From a checkpoint of a small transformer trained on Wikipedia.
Size: width 96, MLP 384 GELU.
Architecture: LayerNorm before each block, rotary positions, no biases in attention or MLP, tied embeddings, attention and MLP in parallel, capped logits.
Training: a variant of Muon for these matrices, 125M tokens, 7654 steps.
Each number is 500 + 50 x the weight over its row's rms, rounded and kept within 0 to 999. Layers, rows and columns count from 0. Numbers have three digits each. The size before them is the row's rms in percent of the matrix's.

# layer 11 MLP down (transposed), 384x96, rms 0.134, rows 339-383, columns 0-95
085:463449569574544566492528504560516448543489537480585431522525471440554419457509602530490443468493553547527548448490541396487460545540560431470505358392509507617553482507507420544414494467522515484528467478480452418509509533479448489506569586456465521425492546479595503525551476511458554473
106:490479463568423519507517392514582570588437466429477466393539464466493429559600486426433500473502508487496564553528632493467427558448408465504528498499452490466573587503468539564530514521545495413475509506538555538501511549498569504543481392597518477462509485432472441512522536513470531558
117:538466500644433439519459553489537587466496545506545401478518435513601434405428545480530520582489459504492468570503517500535455450463501506470466503457486606505529579599488547463527505510418476552547478546434496480585455481397438527590437485463480542474476507575514506418538449542501529450
093:469527485576517537529505493422521547428543473442458498401489568508458552481483450477494491507507506488522623397517362553547492626503448484579457450446493496535522412470589438508565414451472502527472547471482530496637532526565513506471523477569500545498509443487469557480410540443499525560
108:517419524430550469420555475498575547422525471495536466507409553419463459510541405560491539460495572579526533580458526501531492439421540588452425506550525525401434503525598610489480528538425505510463482516507463520576497543427491528516498460453434504519570551498441479547428491521607472475
098:423509458420367479448502489410509516495531492446565516547521484526486524451515449517529559434563512394604552507593518520546481510506498518599475584500513521442408547426495551572491558442532605481567451517547550437553522544454434486504547501582506410495421480481466489479535447470562480465
092:464540469476450489580494515572541470467462529431523477471504476529504574528352465509487444495430492550479498513460577461550475492514489433516569553452505453552529610529518482483444573577555574582476473520506503492439531435385568561524431527478484551493586563500550382433504521452447490401
101:521501519515582553511481581454441521567406497576487527543447532632469531520571424467582500434574478474547471460454475508470500504534485508515546523509406472581575486448502444418510490490487460519491429442383527394441445579545455582456592512476457505486506425558514557554545501449489475482
101:532429549427487504459530508495501540458503502478562536585470533487400393469509474431507550559506533451598528547502504481451560457494557536431586639483515549554444553415557531437455476503529358492516506494559494512474527513542604480564544503441469432383492508486520457438544500554484487501
089:565583419556467469412455486524611445486570550432545522470477533569471618524504574567482424501522580533544494460489484518598574497506515553526501483428459460483490468432476437448454541590439509483556493558414426503447445530433529542522499530499531434472561496451504477492419413571498502461
110:493552443443512505381459504414545537425592532430409590455434496443536457551531570482564523497428571481536441517523557462495491494503552494515510497426407482462499580482534504417522482521498463476570609539490515376517566501467466464546477457460509571477465531455582595518484533500554562534
108:453392461530495445453614477548534567491463509524480445503455462536536478432611564592545580451458533596537406535485564533476503479553520439533478458481460500510474434481510411504641471531492484571492499487429474499457457477495405535546454498468582617521462567458529482537493450494484526463
089:563534488611530526492545506501427442496499446488448457396559510536579496582515464507378486523557405520461417529505556499587442485403534453534464449466470483613488454515469446432412527489412529498459529454524493574593472540495530449591558544483529557454509510455472538495537500568530525544
097:443519584536515453490542509555457512449598530484524469532533525564537569519495550547501453501476526528491456439450413482547415503454476495522412481480520420437425415510474561547456445485436530516477520495534503546495501515555448532530555489607473445502438524554379411475638564522423612494
110:465545503573537477422585476530452508466531507576472540470488526518569542497652514524465499483551427491424545408473578459508530439513512503499420466474571444530538510520496508474543476413514489562547593460538400559590450432430564435570470504503495418542534459499479488361479511484510543501
098:530460447586498437552444511494475427499506497494516429389523426429496574491358483488499533546476394521444533540457551427572524513425520593473469443407503492528534591513452564524466521459499542583547480492476585473542481525480567567517484504463369559540466526515453502501549521520566483549
110:579564492530462512492550521495595527425390466481491543556569576531506460539392458449432575519519397459446485429505505471439535558443575503477462454474494515558541531455397596549547520472528498564480563498501505476619529435537532435473461432463504535454508427505440533541571514548440514478
112:563438438485459525401448503439498531521494501533532491665500417572550542491583461550634522534462504541508544501479494438503444522398544489468536507518462581477449573573527547405499412513470455515548465480497527405546537476491464483430487481555494494398523433550565481449558495516500457485
090:570545468454519400508500459557451506433529556447474488534587544502489509483422512532549505488566438518601414464511544499426453591586459534536535538472563428573422524459444470534435450452491487566518465518523492479493513522496458525523486577503436504610462521475563590416526412400485520413
093:536517510543461502548597414534465471536446449547439495539453464470511496523650467506489449476557452555488520511515424394520461513357469445442571489495581473542504465499541507459572481582496502486557567492484426541507476482554488587483499546516512515477366405546444505603483537490447486521
111:502543508540537496453462500414515464472590498585405507499544526522533533498657393453497491499421586486499473480477566584441455496527532491555465534463520550501447517442584453554439499345487483541494443589561461503494544483475587542472502521398456498484528496558581498449506443498518488461
097:494527563507410465567450550471422545546503640534502522456516561547513599445461480567540551435396462480477415477553559469457494475558508477592433533500496505529394526560496447486479591425557489492476565518546479531532574418414480466549564456494511441477429490477489489556491503467555473428
102:558548526513459517398479507510531470514502551561474443478448478469518470449531495470514530588456404520463549544557449585444555531475487544441508479505576498425489533469439443533458479480513466517529520601550542458471506589359463346452538483576449581557547526401485532536536422527471535515
099:474467505505499520508549505522499498482522546520528489512427541457466572410461500483501551497449455481518523564563442484475527441519475466445435587495461492555473582579582598535488549573540571510493485541443436483391592414519419408422567429518433430534534478564466504515519521463644455461
101:509538550454546510427555497524505506542517459524490459483566569543551388569560436483503399508545487450535531464472458514567550613468543476553513517523462539518492545436500509454466459484494500402340452493555478468499454437526553491494417498347553509588495482571502483455543504468487482604
098:500419478480462540547475434487531465463368550505558497496460478509435484566416433469481574554552459594505530401469547491483471506496548547439472427529479440525518412529471420559509580509484504597531523511565546505543535595454526458508608518446485509533516399492444455466522543623489530553
098:504453426546512438508579487490411508519506505453581538512393409447523403532552458539579494576551480489565459547510455431469509470399524563529565511401463528585518499427507560547409601539397496515563512548491450486550483481548453536481527486492466540478469481461573479522567548521473450424
099:536457395584502506443489470526564527471508477469433399400496491517555528497510556534551574490470494525509564495464538507485540556512514455494465591483467476459484462667441532455527596485490542478573451529399527449515534526417516549494518497505530451474528454389560497445462512564489501352
104:570438525464441460439497480399497492533582446459507531381570507433418523486415588518368578458595464449464492527544503515527506431516449464483489571495474587538498464542483502507589539535536511543480546469529587510499462512411570473493456526603474452553512478545489527404466520468522554510
101:526530465477487613525467457445470517484462456508484570532595504477505438521576474503433547598418482500329552514565518523494471507529571488484483501565568530496458499494615493488495484430487551502405525489471481455463515533521528456472608499611420537461574481557461499487456422497562431435
104:480553477407575549483426548546523513579483566518428399414530453530534511540525575470526422481519437403522486493540508515535434451425510545484531552439462548542457486567412570488583538368527484526465485467523588539471498429496503495469464574564525480465487487444469576430519468531474604495
107:569451493411466455446395392524625595518475480563625499556531476490437494491486502499510514480484516526481517524553503422534570427458507507432453520491536514563498541522540520566441533436543594361523586511564500497550481574444449518496495419514491490446462496491391474509489483535487548531
113:464503414603599550494505434564483547413562421470485508457478519420427489522579548563412479466485488504500438590502538450533544383486569572459568538526501475458539513577513418525558482563455449513461375467505509601511414474525429545535547500512492470513527541468505483499508536477563534475
103:513531460527465465520603509484442375464516502523514498498557463575497460524467429473546596532561523447438549604495404488491356485543426517518495417488423543466413482446516508600541504489508546452506543442481543411531521473499493564524604520579499476459546516572521518481485468491503414434
108:566405481532616440479507502501485498462416522577436602443523489551574509461465418466471570525463520449570525434539455547515418543523526403408498476449467476486532470441578541508509593542584441492503502561521571549533536487493441545527474465513503525498540515451436422589515509464421498591
100:516433517414578525428449551438504481488517454528479497552403504496516579491506424503555548586522567509446563550489413461470435518481537391408553533443479540464451535456427508463428487457512533486497603468521541456534559537513448453528613472627558494460502525485549549518469466515464588445
101:524498512500475477558501526509534424517559458561601567453538459558569447504429571489547471446518420501483535434557538579558561515581411523485489483580407534446413505459440440520480507508473476598444513440495485498542466518440464456564559527472552490436526482586421430519434581577489460427
091:524483487528527504436523461510533497433415503576555486486531526465357410460501488487465511444438529464559543483545581552573520507474437569522489483502548505562453539480476523483543492483539441367481420495529512578584548525406513551525473540467424536486539560582426578441489461523427622480
097:515495419569526442489590434502579479455578552455495415462583583464522532546546475458477577474378561527468514483507515537406572520522473524534498521572485493466555448405502476479576428476541508428463525489435515584534499539511555473504495501464435520536423423536473531573511394434420531538
090:471532488500525437484454466519619607452538418414568424508534458504563504506456499520475572477459544488443512500494506521538460502608466390492518397532549476513407550542492428560505484505492500569491584390472538456535543479602489459478488423512577477542501498492448454537450525557442598447
089:479520553470573520537507443504530501391513435478406503534517463544478555452541395472442476587521490497485491541539437490494428461511377465525454526503445553469498406528529435530396610452573497483533487439628454571503551490502526557450448516555507446512505411504594488576514525526504561527
090:568506465422526546528416563495524585465526551409518546497575512598435490498450440450492595473444577484545589472537495468525542483538499461538517499464469390513474459481491479488540540471506485583481513426543577492482515574507593581495547414560495387434517416475480425407513503493475503434
103:546441522480487453532563503583602517562535485575465511502474525554474375472553451447466495547456486457582401454458443580470452519460414510444479476474477508501470432552472545567449545580496532556477595545495483406481511453474543421504535433531422502493544469480546602511496584593467452484
109:618441515425562522431555509497561482553521500447543565424526472421464478435672471510516514465466531426508503472459499430593490485426518488467471533402478515484462490462534450504449500502512496480566562541501476495434547576521440530554515457542420431539567552470539472506524494453650476496
093:616481428444465447393583470484498485491447526532526518480587533448497470501516449484581582499522513476482578548490506486595520478624489510617453517485481488535498526411499581482421467469522446498528469481547517557548491511508473507457533489433398526498548449464623488574417440438574487458
# layer 11 MLP up, 384x96, rms 0.131, rows 340-383, columns 0-95
096:452529449447420566499437458513519484511583413582413565544446458486507498581486509484548513444525575510504584444524484517521527512463524502478447561544457489549546564437515522531556548406608534496462552486522395479428564461515479422564502537443410412458572415476532443537425539525476493472
112:579541435421576524601510488541523471565521590544517545509525484523525436453446438529534555497432514538393503516495413525412450432573458456484494516525463471528489429504526479426543454368558496611468476490499517615521391490492532572509509490457540484504604495462488481474506509428543500552
093:551589577494543463529508542465528539561573483455505476542559539482545471488469517527467538472460578606564479574548472544392473477558519490466514429457483530466462501497495428457459541524465520490452437575545513526412482456478415418459460586385570496579512476402560489422459528552530602525
104:430523521543523408593503541514509514523531441473465547527468446548507416442556491530495488422535482456484581511459411530364440621528450530505544482500445420498493542454457490416494515592564504443492451455519466471549575505470489532516470551606539503493503562471493448345509560499467522447
097:543574463477494501584434518449511525550492458540522447582492475540489363485538554517469538445489435519529552490535535474530443488652524565523468581412535546481495480471442436454532465530499556473431497411501458499507449499541516513425522487457471500513539544439527564370483663489496510552
105:463511539533541507486549434540463540531416551436571536499479538502493434516413530438552504513549496541489501578510442478431550510601423571488432479486473566445566391527529525476513343424489553504543459462453480481519555524506448398505534534531513362540554491579443451447518531506460501536
105:523456540514482401555524580655486520468430511564404559470510524466443509474508515590413453533495501522447479543456481461549479463432419636491543554475501519514554516475483468467510572565444429490450588546475535633488429468504555507512534534517519487466455399535536517521455557459495505512
101:448569507512582561550519471416501484549572520509493538461510558524453468485507502503490491458486545504498391648561524592454511546458502522553542497469547499424564477556428582553508499448469511545541437458457452391533509430450487509544516568475466443556442449538455492527539592385456593541
102:466535537525423366479498520534508375480573570452521508501432417587484513425479500452481507491583559519540531443506546545447498585477559502541495466522540568423503479506530430498550536528508466535497426486447433528506564461409425536467514493423548521570470458452540447423468443405565422521
107:490399460562455529439434570485490499525481534474417513561438546562494476456459466466570539568431467500460544465538472603474433566454507460461477498557487568530620452523495508502446442517457493486418505526497559505535530375490457434475511568397521591539453424611498521512437439511483483552
106:432542515510474558492497466423482596514408467455471482436552543418492517456495489519436530552403499559443488528548565519497517572405595535496463520427476452461494541332432450480497407499594509474491516533491496468516579446446478531553531596454452473460509505528511516572533526509469510613
096:500460488503415491497514510522558520542488507492446461591410534528431377424491469514463556443468557487598508566486549533461508567513534505485496483542521498426550601534436465480361466514560522558485545523508452456422520423448482484449491428509399485601457560560481572560438461571487471525
104:507472362491519454473512510529437446597509472546466512553415542488465484563453532447481537532434518498496530473549459534522463463481535500476501530553503467638605564541581490455567439477531561477482557441429448509535552622513479488434481557463587471495473425464522517434446475474486360491
102:527513545557469517456489515541491567559502455456474470518510489469554433547470533491426468528487565484464489573597395495496404449389509514517452529516643457437500534483486434513408427493498451512465570538548562461551417496414540530457554488532504482491513426481442576570443557502480602584
092:535540570475489526502499519447551553485469497499497559619493549551512481480478493585579509558540528455548454471517475643511510453556513441474464523524463499584494452454573498471449382554504507369435507496493441448430528509597606565394446498511531490425461464517493527437439471460433524503
107:451499527450538532479534482450468449613494431505543489580527565431412435499451401506581591506504484572491434478516507498426565544487611555529476588561466562477588477501525494472489448546465515473465478460473444441580531438553581472485420502563429544546421488544551499421459470561475512500
106:439515516492591437567533467510425592587478494486434518536499479539434453527431508510517519489536474529468535444586459452564544512438521544527380447491527518512533481532508540524557381435436534539570535408494506508425481410514515486452554488462503600581429496550574559474367495475504523499
097:467488491516391372466469480453601525539533484593469509523464573454434440560513520421489586467393516397483565462554605515534517457466457495418543540502445549457486544491485547485542487504541539451412520493473521485538463578437444550494442480462501579455596514537473459469552506515487417541
086:540639510492515547553449530445531579423516519497472483392496471448541507474403495496518582478494588431480513561508491516495517455561509495553459479474558459500564489515399474451469562520560469557461436560546561501462531496444551480466524350541536410482480510582620453465463443498446487473
104:496471446565472506511458585508545541578541450442412461526549459423519440547503483540477545538506520541564527473504511465541503571498465471646412505467527417435486543534488492516514490503574451476446586559427567553438572509415459486483517495501396462523414456502539550615490531466413578513
106:473535474504513542613536559450589361503505424505448497517550525439565533620466509417425534513500513513480528542462390429518512430510424409417484544525581528538469508512548511552486493451485521511528504453535561435517539524525478547465414492521571533468543401525576536525463503536586465451
096:539516532395546535456465504493574376512466503449463562434545521495458425468464416579626509489472481471526442569539446526482486506529463389501508487541501485550519525454450542562358593477539470542417520546470462571476534462516511451437495548494548462480528434442470540414517423474450477545
103:593551436488530497483446545538457521543493488521522505534446501432499493512536506486539507505523466468494538499478556400555451588453499439490512460501521441510487427391459408544413512398491488615431440411423533454458558441555575520500510557479477468490487608504599518431391539523571538505
098:447431543563447547502418375518534534465508475462505528480486450482445515522490576501498529563428439452492559538526573460552513453474392449554582492443455462393428414519460559485568469474527466530470580501486521495469565429397482545480518593498505464502513400523571535501408461530499499424
097:599478493491547364521552597458490496518558528538438546555525491502504456421570461553622388490461554536544486580463512452537550542456460537470482536495480612442448465456525517469530463510598493519515446523509466418486489478556469489483565506503492466437390435521456546522430489473514402557
101:466463510578596470555484439400499480502451480511469595440472431452522453582535499566441493475583541456467514497534407399398486460440586528488507387591515467562529461510443487510534509474607499443433565391530523534479483470477526460566543491537514437457525504578506531507439467511507522464
101:549477502529443481457574471580441451554468448498514611563456430526530449576477480484508478451531589440559446508492579513505537453473519515532469533605439410545573502581524443482462536506430520409490547530510520445474508499582532473432454610457516467466513491487395613532445440501446517559
105:561615496419566509502520487465495485516494605491507513486454575521471408511517575519540440457497484475437507576542412509529551460450466456387587447497576517527389567515478420500470450475568472494496541468503459453440477570459488567441542467446518508465570473551479444493467647493556473531
104:447505429474536491502421516516538527487465535462470518462464484425558467618457530484492568489468450501578557468578417494570417477517511477563465461541499482471478534579493395504450472466378532581466507508486474479547466406501561560476548488422566497459546526353449545556557587494540470550
101:529471549570535452473465525495491548527443527552448527490430537493474517566549553605494512466529601452459464522524473476515495463408450507495480583512535496545515496381614455504520428478477464428432536455378506466461504530541417491501495630476429425494442425517440515496521455597586543524
104:442466563430576513493500452469544453500452529557485552540568478535406495518495499483459596509516531532556417443449542439553501544380467421560482524443490481568520529466474476499510476532550550401483507613509468506395487394509471581500440519500502557548459490552532462501441413534479639500
106:483490500517481469525463475515495458494587495571452502504538506495603584547506575481542504476555379505510473481458519451450424438504504434480621508479496336502467528514504461510562477435411505417412459435626453523540505521556510523489451459557538431538536515482484408567539557520522431515
102:487508442548468484447509492523489375487593449499494504463468543624478489405462522518438458511474493493525517554547488437530475513415470472470486446498552523503480438564526497579560422573563525582627438484468522459525513437493452568482498488582526523498472393576533420525540499415446385491
107:479476487565524485513478593529488396508483585542417547494452533455534552497520508484559522507594549529601479525492448515492433509474505506487399548443473485591504510406541507409483440472615440421492537503508496500457552491543450478465563460592513491493567517416594534418582446496411496563
104:568509516480480527444417491483482373535431481438525409409599440606481496516510480478434456530524469539533574508515600542491387463551471521522478451505457519411513450519440462492631445621469561536448441476484516510495451504484525495522439481491521454514512499599531449525551444478572506497
104:512530514439442473405492512508526506471483532430461465585538427446378505529503583471510539442495400549500542461476469552495509530387523551530445482443513441448467581559477465428495538510506536510470546527492569472537463431591481436469480596661443527468563503565543562507513477566508537548
095:448532552609446599568477591533523464427594528514445490480523515419537474508441489500489472469553473541547475442465435530462457539410439484531493523500499539508545449483541495478444511428426557545520433425534618493417535453505412531550518404531529511500406533485525448557487608510438460548
090:516559460426451513473405547488426464529533470490568459500424490468459536505517539568572439560607479471511520454453539472526487420475506512449478541528487532555480507460561528496421471515480480576503484374542511418497484458513436474386475433578587501495528541535499447364467537505531435624
103:524609501562485526519492542527488408583417471521507533475484431501455479470477478524473488525521493474492517542530575458541462460407422438444496577567582534568633479495508580507527469491442546523384492530594609512494495503470539481459619397424453493541510505483562537488486411483534494495
099:485531496543454574517435483552559488561569545507589572414443442562462483503528524399485475461456480562491425531464549443457544504560536499454523477404411522433555514457468444506413538448508502485470409464602504532573485492512485474500408526442454474515468449557595478392571441553496453475
094:448491499497594628506552580486469526568530517478456500568496548503427491534474479597521473437597439433472450568523465529523541577540505409506421570477539514424514418501449457462443507494565519484456452489432432494445509472494579526517473442435442510461510425458504398632484503502507444493
100:481546412493518499495407604653517526488489476564426435465463521538551497518551499400434472413539565611540517558489547509500457484479569492429502466462554515429520507447466445559531446422523485466481624530527482476584542494502492473467489513554518521503568447526474380552512417485483481498
102:448499390582498519469476532498600521510481495463548413526494500578452520444538487452490410547483560489511593490626539533491520483417486485465554478466451490536467451540513570514455441408430514552440490457520536588549483526517496534486426567386522542522463489630514517556434555558434495547
100:433431557548516472529484465538575480530515433522545566556428531524490522481509580562483397500507522503503452457574549510444563434433494447411528518483485465603541497443520475633441456444596555540430474576535561420539490485526621455508492488546491560452468514440488487503542444467470416543